{
  "norm_place": "pre",
  "positions": "learned",
  "init": "normal",
  "init_std_down": 0.00318,
  "max_grad_norm": 1.0,
  "schedule": "wsd",
  "decay_fraction": 1.0,
  "doc_mask": false,
  "dataset": "wikipedia_en"
}
Each number is 128 + 32 x the weight over its row's rms, rounded and kept within 0 to 255. Layers, rows and columns count from 0. The size above them is the row's rms in percent of the matrix's.

# layer 10 MLP up, 1536x384, rms 0.0485, rows 246-256, columns 192-255
size [110 103 102 102  96 101  91  97 100 100  94]
[[180 172 151 125 143  78 170 111 130 121 101 109 121 102 125 146 156 196 131 126 135 146 199 182  69 142 165 120 143 122  80 181 221 208 148 126 108 167 163  94 150 142  95 181 119  79 136 154 119 146 147 188 133 117 186 159 116  53  64 165 164 162  99  88]
 [224 183 108 150 110 150 146  87 161 161 118 116 158  52  76 154 192 104  90 180 111 174 167 121 145 189 117 102 114  88  65 147 159 171 108 106 157 199  79 152 110  97 112 152 110 109 108  74 123 100  77 129 115 138 104 100 102 181 157 125 110 152  71  66]
 [137  91 156 177 122 134 167 106 130 116  71 132  99 160  90 125  98 123 144 127 154 114 230 117 133 189 160 132 155 161  57 135 120 126 135 136 106 138 143 117 123 116 125 135  95  86 140 137 130  88 202 150 112 121  74 158 129 110  81 111 152  89 139 107]
 [138 142 143 129 139 116 148  91 169 123 108 175 163 109 143 141  93 104 116 137 141 104 140  89 132  81 129 144 160 144 124 109 142 101 132 169  90  31 137 119 138 178 167  91 114 140 104 116 141 191 155 162 103 144 120 145 103 150 116 126 114 168 124 103]
 [ 80  72 213  99 138 136 190 132 125 146 155 111 133 112  83 113 124 144 157 135 129 138  66 123 148 121  91 117 137 113 174 137 147 183  85 128 166  93 129 125  99 112 142 132 187 168  30 155  42 138 185 184 141 134 113 184 137 173 128 121 127  76 151  87]
 [154  95 141  78  99 167 168  74 159  60 137  54  82 111 114 115 116 166 129 144 138  97  90  90 183 130 136 138 157 136 104 130  86 117 152 126 171 106 113 154  81 131 138 144 122 134 137 107 116 132  79  89 118 122 158 157  79 131 140 177 112 133 152 133]
 [106 135  36 113 144  82 132 145 133  80 119  70 121 169 120 166 123 124  54  97  88 123  66 184 106 162 120 171 107  85 144 134  88 123 111 101 145  88  98 164 113 128 192 134 125 162 124  83  97 130 106  74 167 166 132 104 137 121 128 146  66 115 150 160]
 [156 117  73 138 134  62 156 144 127 116 120 100 142 121 152 111 122  95 112 138 154 164 140  88 126 147 148 126 113 182 108 138 120 109 110 134 102 133 131 172  75 146  51 114  95 141 171 129 176 119 121 138  93 135 120 153 183 134 105 194  53  86 105 142]
 [ 93 119 108 188 109  82 129  69 140 125  73 159 134 169  83 108 103 108 111 133 129 103 117 122 146  80 120 123 184  94 117 141 128 147 146  85 168 128 132 104  83 124 170 148 141 169  93 109  88 154  92 164 169  63 106 127  90 147 169 106 146 104 115 159]
 [117 104 152 126 138 156 145 126 133 129 117 143 147  91 128 118 132 147 104 168 105 170 139 108 108 123 133 124 152  91 158 143 130 156 141  85 172 174 108 167 116 132 143  99 114  90 178 121  74 148 138 129 129 185 147 100 135  89 138 131 132 168 116  96]
 [ 98 146 162  91 131 105 154 196  94 110  91 151 103  30 164 112  96 164 112 114 129 102  69 108 170 136 135 126 115 112 123 157  84 201 116  96 136  87 168  92  90  83 113 124 167 115 125  77 123  99 132 135 148 144 166 177 147  83  68 216 128 160 121  98]]
# layer 10 MLP down (transposed), 1536x384, rms 0.0352, rows 246-255, columns 192-255
size [108  97  96  95  96  95  92 109  84 107]
[[123 108 114 127 179 118 190  69 101 108 151 140 126 100 211 118 118 106  45  86 204  92  60 106 132 136 156 114 164 148 171  67 158  80 130 124  41 159 194 123 118 156 127 170 143 200  94  82 122  73 154 129 141 101 126 169 131 144 144 132  91 126 138  97]
 [141  65 125  94 170 186 169 170  99 152 165  98 110  47  92 131  51 150 135  88  98  85 186 111  80 103 112  55 162  61 104 108 109 141 122 127 131 139 132 191 129 114  98 190 152 140 112 131 132 113 129 133 138 100 153 144 133 160 137 121 146 154 162  86]
 [147 132  57 104  90 119 135  77 137 112 145  77 173 149  64 135 107 128 115  97 136 232 132 105 140 123 101  63 184  89 153 101 154 190 154 156 160  99 168  91 104 139  88 111 156 151  93 160 138 171  82  82 169 158 202 150 110 111 124 158  74  92 126 114]
 [118 124 108 115 114 135  88 193 139 169 141  86 165 151 122 100  92 111 125  94 162 167  84  96  83  67 153 159 162  94 112 171  78 102 142 137 137 155 110 113 176  86 157 121 148 164 130 133  98  95 127 109 102  98  99 153 156 112 168 130  82 157 110 135]
 [119 147  69 136 106 154  52 120 163 126  45 212 175  88 109  94 151 150 129 129  83 155 114 139 140  98 144 122 122 117 117 183  68 141 156 105 139 133 139 157 125 155 112 120 125 170 183 157 114 145 114  85  94 106 124  77 167 141 121 138 145 181 107 222]
 [114 158 115 182 141 205 153 143 123 180 168 135 114 131 158 138  92 140 162  94 164 143  98 115 144 143  37 117 128 106 110 158 126 124 123  90  55 158 153 151 129 152 122 170  80 163 123 121 126  35  84 133 112  75 135  70 119 135 172  91 150 108  70  63]
 [162 160 144 143  88 164 169 139  86 169 123 158 157  95 134  90 142  96 120 129 156 177 147 113 188 150 117  61 172 163 168 130 146 109 162 155  67 164 169 130 137 111  75  82 154 109  90 152  93 132 129 172 145 173 152 176 146 163 118  84 112  83 158 112]
 [194 157 107 125 140 132  99 128 129 184 170 111 131 143 137 126 120 139 119  99 139 145 131  71 124 114 160 128  81 174 154 116  86 110  81 135  97 134 106 118 105 161 129 122  96  87 127  94  67 146 135 179 156 154 149 132 125 232 113 116 132 202 187  88]
 [144 130 104 143 126 144 144 162 124 112 155 155 110 100  91 142 121 113 186 114 134 173 110 159 104 135 139  78  72 135 150 115 141 137 127  98 137 126 137 104 145 150 192 123 105 120 180 113 141 110 110 134 142 132 114 112 172  72 112 131 181 107 179  51]
 [129  92 153  59 138  91 102 166 134  85 139 144 154 140 102 114  87 134 121 154 156 102 130 168 141  87 149 143  90 125  61 110  90  58 124  99  81 140 125 197 144 112 145 153  90 198  76 107  83 162 134 155 165 139 135 127 180 132 128  39 108  52 159  80]]